{
  "num_hidden_layers": 8,
  "hidden_size": 256,
  "num_key_value_heads": 4,
  "vocab_size": 976,
  "norm": "rmsnorm",
  "positions": "rope",
  "tie_word_embeddings": false,
  "init": "normal",
  "optimizer": "soap_variant",
  "beta2": 0.95,
  "weight_decay": 0.0,
  "decay_fraction": 1.0
}
Each number is 128 + 32 x the weight over its row's rms, rounded and kept within 0 to 255. Layers, rows and columns count from 0. The size above them is the row's rms in percent of the matrix's.

# layer 5 attention output, 256x256, rms 0.146, rows 164-188, columns 128-255
size [103  97  95  98 103 105  95  99 104  99  91  93  98  97  97 109 103 104 100 100  95 107  91 101  96]
[[ 66 156  74 134 123 134 122 110 170 176  91 105 172  87 100 104 162 116 146 126 135 148 164 112  82 127  68 128 192 133 151 134  86 194 101 114 146 137 151 126 112  96 105  41  84 121 125 117 201 137 134 149  85 108 103  98 124 143 120 166 123 152 123 127 138 147 108 106 152  30 159 168 136  58 110 106 119 111 130  65 157  99 171 197 118  88 117 164 110 155 107  99 129 109 153 114 124 111 121 114 168  95 152  82  90 185 154 121 104 105  87  67  86 116 138 157 110 109 137 160 152 172 107 158 158 141 111 154]
 [140  58  68 153 171 171 196 168 193 158 135 207 111 167 103 130 107 108 131 162 154 139 105 160 154 136 117 141  89 132 126  64 126 207 177 109 121  95 152 130 148 134 178 105 142 188  86 122 105 135 144 143  58 135  82  98 128  96 143 158 131 160 224 104 102 184 105 129 175 101 132 132 131 107 151 134 193 138 134 133 201  65  74 143 175 145  85 152 118 135 184 160 156 162 141 104 103 156 120 176 138 114 115 137 175 179  98  66 141 118  72 119  95  81  87 126 110 100 138 129 129 151  81  89  84 124 153  94]
 [122 163 163 100 109 118 123 119  54 219 157 132 144 180 154 112 124 131 135 115 174 110 143 133 108 141 147 109  69  83 128  83 127 163 171  96 110 135 130 131 106 165 137 116 107 136 165 105 127 179 109  80 123 154 148 112 125  73 128  47  97 226 128  72 164 158 109 123  44 119 155 141 153  85 112 143  75 114 148 180  66 134 148 164 127 112 157 126 150 147 108 140  98 148  91 156 128  86 142 124 138 164 125  91 143 117 162 178 131 133 143 111  94 181 110 134 140 141 127 100  87 128 184 204 130 133 143  82]
 [119 187 172 127 123 133  70 114  55 165 189  80 152 122 112 130 142  92 177 211 114 159  76 143 158  73 134 194  94 127 126  91 136  86  88 124 113 191 136 167  59  55 138  76 153 170 186  82 125 140 211 154 172  85  92  95 112 166 134 139 118 143 109 211 122 131 124 108 107 122 145 153 165 159 120 167 101  78 127  75 105 166 149 109 135 138 121 172 161 161 156 107 154 172 147 139 149  89 117 146 122 176 114 118 110  71 144  91 143 143 107 119 149 148  98 112 200 132 143 123 146 173 129  66 108 114 157 119]
 [121 144  98 147  87 181 113 150 107 131  96 106 125 105 136 100 204 147  72 182 129 105 111 109 164 111 186 133 149 120 110 125 153 154 165 211 148 148 110 139  92  72  83 123 122 133 104  80 112 142  96  95 129 138  82  95 137 139 105 108 113 145  93 182 123 141  75 153 136 114 112 196  20  95 138 120 133 108 116  82 108 107 158  68 106 148 124 132 132 186 132 169 137 142 100 104 109  50  95  99 110  90  86 177 168 147  96  90 121 127  90 148 137 115 126 170  66 144 190 156 167 150 189  95 126  95 167 186]
 [156 173  95 140 139 145 162  69 144 193 131 101 115 134 178 130 129 156 119 124  68 115 118  97 230 114 175 142 127 186 135  93 102  83 146 119 154 119 190 124 154 129 152 164 140 166 138  94 120  94 104 145 144 134 129 111 158 141  97 137 139 122  69 108  98 162 122 202  82  90 114 120  51 144 100 121  78 142 166  67  64 114  93  86 141  78 173 130 147 152 150 133 105 104 171  82  65 141  67 182 136  84 156 122 141 175  40 173 176 169  75 159 132 117 111 107 124 123 111 174 168  58  92  63 138 120 148  59]
 [157 116  93  75 145 157 127 148  89 143 105 136 184 133 183 144 122  69  95 107 127 139 110 116  90 151 153  47 145  93  98 113 119  78 115 123 148 126 189 180 155 115 102 111 113  89 149 153 138 120  94 192 249  99 110 144 131 155  71 165  63 104 116 125 130 131 150  61  92 130  94  79 119 140 149 171 105 120 122 146  90 147 164 139  76 166  63 150  79  85 128  99 176 128 204 133 102 169 136  29  79 143  94  49 154 163 136 178 164  75 131 157 179 124 132 107 134 101 102 126 142  92 151 129 135 123 137 114]
 [134 111 138 121  94 119 109 177 142  59 147 166 154  82 103 178 103 107  98 142 158 153 191 156 193  97  99  93 145  55 109 165  84 213 132 215  92 145 123 159 132 150 114 136 110 113 144 134 170 125 173 147 123  84 191 136  70 133 114 215 146 138 180 135 137 111  92 143 105  85 175 190 134 107 157 172 147 124 145  51 138 153 121 112 127  78 186 165 144 143 137 132 137 124 139 135 102 117 145 137 140 156 131 151 111 104 104 142 106 123  97  76  98 149 137 154 116 127 130 149 175 127 129 128 137 138  81 113]
 [170 137 113 137 132 120 100 142  96 103 127 107 154 132 196 103  93  61 114 180 104 119 162 150 171 104 112 104  85 179  89  93 132  89 183 158 138 142 134 153 167  63 127 165 102 155  95 151 204 114 207 140 117  95  91 109 122 136  94  89 138 106 126 139  71  97  96 103  96 132 158 150  86 130 106  55  83  83 189 125 101 134 148 163 140  73 174 193 102  86 150 140 107  96 203 156 115 113 155 134 114 134 184 154 161 115 180 108 144 141 104  92 192 110 132  87 108  82 132 188 153 150  85 117 114 114   7 111]
 [114 131 175 103 159 115 146 130 121 146 152 145 128  73 147 170 103 146 131 146 109 148 118 102 165 114 112 179 167 153 142 129  95 118 137 103 152 143 143 194 105  85 103 107 100 158  73  90 125 119 108  87 156  70 105 175  80 131 140  96 140 110 168 162 168 117 150 105 138 159 137  48 143 133 128 153  81 115 136  78 119 155 158 161  79 189  77  76 146 109 121 139 122 194 163  98 122 125 111 109 106 126 150 144 127 137 109 150 128 119 133 107  80  87  54 153  97 229 138 153 193  87 134 143 154 117 125 125]
 [147 114  60  99  97 132 148 156 220 204 105 134 122 109  51  82 218 129  98 102 127  90 137 149 152 142 147 144 103 175 126 109 143 129 126 115 175 112 176 175 127 144 162 126  91 181 155 128 184 107 152 145  88  65 116 151 149 164 121 142  95 140 120 135  78 105 113 145 145  77  95 121 144  97  64  64 165 101 128 144 140 152 158 202 125 125 135 128 111  70 131 122  90 135 141 153 124 152 165  86 110 138 147 104  98  93 147 152  91 139 149 106 125 126  85 151 157 127   0 121 133  65 128  51 161 100 120 138]
 [146 188  75  77  95 184 120 138 133  78  79 138 152  74 123 124 168 113  80 129 151 150 192  75 130 138 170 180 130 124 131  77 147 133 173  62 142 132 116 125 145 129 107 120 109 151 201  93 124 180 132 163  69 186  97  78 179  83  97  84 192 137 124 153 106  77 151 167 142 158 152 120 163 182 171  96  96 134 163 119 119 131 128 179 113 160 144 152 172 112 123 189 160 164 170 106 112 118 137  85 107 104 130  89 107 175 179 119 150 161 201 169 138 116  56 115 122 142 144  88 146 187 122 152 128 140 145 104]
 [150  69 124 146 161 161 101 143 210  67 166 124  48 110 139  80 132  85 120 182 102 124 123 119 132 180 152 147 144 132 137 124 114 110 115 124  89 155  81  97 142 127 121 153 129 145 153 106 127  74  73 119 172  83 178 131 164 154 169 126 169 144 108 167 152 124 136 143  39 124 127  88 130 123 116  94  87 146 100  86  75 116  86 114  57 121  97 113 126 100  88 116 130 109 145 158 108  95 109 144 133 199 137 129 195 150 137 187 172 168 111 150 119 193 132 146 108 106 132 135 145 121 150 122 157 125 142 131]
 [ 98  71 109 151  88 213  94  85 102  87 176 171  83 163  93 137 129  70 145 144  89 144 118 138 161  92 152 113 135  88 110  89 104 118 146 136 123 117  81 113 150 163  95  92  89 110  78 127  94  17 163 107 138 171 132 109  93 117 147  60 125 147 123 118 204 145  95 150  95 106 107 145 133 124 132 136  55 109 164 170 167 197  79 103 107 214 133 119 110  56 134  92  55 116  65  92 166 141 153 111 131 197 165 166 144  86 105 152 113 118 133 111 158 119 119 146 157 185  69 102 106 156 110 122 140 119 115 136]
 [155 112 159 159 121 101 138 122 125  81  29 102 164 109  32 129 118  65 100 169 162 109 170  88 187 165 151 111 115 138 119 135 108 128 101 140 172 119 105 131 156 108 101  59 146 146  98 108  69 147  73 144 162 167 104 149  73 124 109 114 113 119 158 116 172 129  89 152 178 120 180 108 109  98 116  89 136 159 159  75 161  84 156 139 112 102 157 149 142 129 185 102 163 136 164 100 151 197 117 116 153 162 145 188 116 131 180  91 152 101 141 108 100 143 126 124 129 230 182 113 129 152 169 119  67 165 130 148]
 [158  49  90 147 119 142 137 136 123 128 104 107 143 131  67   0  83 113 100 174 145 127  65  65 188 136  98 179 150 101 110 213 148  84 104  92 206 103  93 110 152  92  81 156 112  93 139 144 150 178 132 192  68 110 117 105 135 112 122  85 149 126 185 179 145 123 107 110  94 148 180 146 142 110 117  94 100 143 146 153 148 148 167 116  73 189  72 104 184 134  77 171 101 143 106 181 130 116 176 130 142 173 142 121 150  74  78  93 122 150  84 139 152 126  68 127 150 109 114  99 211 165 106 129  96 133  46 126]
 [111 137 121  96 151 174  85 135  85 140 120  85  71 163 121 142 185 120 150 153 120 111  94 166  89  54 222 226 154 173 102 115 101 132 159 107 128  70 144 110 124 132 136  88 150 146 163 124  97 161 101  87 184  74 156 155 158 169 135 131 132 121  71 151 100  55 160 187 164 137 188 128 185 126 120 114 159 146 172 125 106 134  93 139 113 127 103 142  79 157 164 134 165 152 150 143 101 149 120 120  93 129  80 151 137  95 139 130 121 102 136 123  92 135 157 122 121 157 123  89 111 113 114 152  68  97  99 149]
 [ 85 139 169 196  72 129  80 112 147 142 136 101  75 157 177  46 166 133 160 171 152  98 103 152  94 132 115 160 148 117  86  71 126 118 153 116  96 172 105 132 161 116 221 133  77 118  70 133 120 103 104 149 164  90 151 132 115 129 146 109  98 130 108 117 164 178 162  71 141 129  98 180 124 167 138  86  90 123 185 222  96 112  98 192 136 191 107 134 158 145 172 148 172 149 164 150 144 152 136 158 166 144 143  85  99 142 143  77 113  96 131 136  98 133  94 137  48 105 188 101 173 161 165 140 118 186 145 148]
 [128 171  82  93 123  57 145 119 122 146 117  88 119 149 110 228 139 113 187  72 138  71 121  92  62 178  86 157  77 186 107 138  96 132  70 158 138  93 168 150 129 139 155 117 101 135 118  80 104  80  77 160 138 167 105  83 118 123 111 137  86 138 116 140 155 149 104 117 151  75 140 121  72 107 147 136  86 118 127 127  77 133 161  84 135 195 145 130  96  82 187 180 120 180 221 121  77  97 127 114 116 136 132  67 128  57 146  82 151 101 135 141 131 142 126 147 102  72 148 156 110 208  64 154 172 157 100 136]
 [126  21 184 120 107 134 119 194 160 192 134  64 140 190 131 172 190 137  71  96 130  97 137 117  98 109 171 130  95  62 165 178  66 137 159 193 140 176 153 128 114 182  97 160  86 160 114 154 128 154  57 100 133 147 127 127  85 155  98  86  94 145  86 155 191 106 113 142 162 147 129 125 164 151 128 104 106 169  95 154  88 124 158 122 138  83 167  83 136 125 167 181 105  92  65  87 134 127 109  99 115 103  48 106 172 131 120 154 150  97 119 103 178 114 177  98 145 170 162  91 130 164  98  84 108 116 151  87]
 [ 79 129 146  35 105 115 136 171 134 180 130 167 126 110 112 100 205 116 129 110 117 170 153 121 119 113 104 169 104  53 134 133 155 155 152 110 132 154 157 184 116 113 162 105  83 130 121  63  93  76 142 117 122 107 143 149 108 131 122 148 171 166  85 158 155 147  80 172  99 177 126 130 136 110 199 123  81 143 191 148 116  22  95  63 117  95 140 120 176  82 105 163 138 150 171 184 168 152 146  72  95 143 164 152 145 101  58 145 117 110 119 122 148 125 169 127 148 139 106  93 180 145 165 146 168 124 135 119]
 [107 159 120  76 109 120  63 129 151 127 130 122  87 138 104 131  75 119 104 140 149  81 140 188 156 151 129 170 105 170  79  91 164 174 112  88 161 138 154 146 199  81 131 108 148 118 159  98 136 119 149 107 191  69  51  94 159  80 182 137 133 188 143 125 100 152  89 107 140 143 139 181 145 151  96 161 129 125 120 169 117  99  99 220 174 185 111 126 114  76  93  84 133 123  74  81 110 134 143 146 145 105  54 147 131 151 140 162 149  70 142 128  86 141 123 141 128 146 150  79 207 112 132 181  69 128  94 138]
 [ 79 118  67 124  87 160 178 182  88  75  99 234 163 139 160 127 109 103 123 105 166 141 129 130 138 129 130 178 107 117  74 116 142 128 141 112 173 129 150 131 140  84  88 168 124  96 139 157 171  94 217  66 118 182 102 128 125 111 143 152 104 158 125 153 108 142 125 162 148 138 184 108 114 106 117 105 160 134  95  82 142 140 132 153 141 113 176 143 223 143 186 116 143 169  99 202 165 156 159  78  71  96  99 133 129 115 148 178 119 152  89 100 169 193  96 173 126 149  95  82  95 134 123  96  98  83 110  83]
 [122 134 156 184 141 141  30 164 122 108  91 137  91  77 168 193  57 106 133 133  56 158 115 141 148  85 123 121  87  97  76 134 115 138 152 110 235  50 193 104  90 165  75 111 120 138 152 133 111 118 140 112  88 116 155 145  95  80 133 130 146 113  65 167 172 110 181 139 193 180 115 153 110 121 123 168 133  93 108 147 158 129 123 141 102 156 146 141 124 133 173 123 160  67 172  84 140 118 127 147  93 159  89  66  86 144 103 145  95 104 122  94 109 149 147 121 116  52 137 126 140 170 140 105 120 126 119  84]
 [ 79 126  72 117 140 156 129  54 193 108 101 120  78 140 171  97 125 115 168 144 156 175 122 119 149 101  61 180  97 123 144 139 142 103  89  82 139 143 140  65 168  99 141 157 156  71  93 205 105 108  55  98 184 106  81 121 169 135 101 132 131 119 122 117 133 170  70 131  64 159 176 134 108  88 109 165  81 121 168 184 137 130 125 155  68 128 142 169 145  86 113 125 121  88  77 130 154 211 109 143 131 108  63 154 110  92  91 162 188 120  84 112  61 161 149 127 111 148  73 113 103 142 119  96 141 119  94 150]]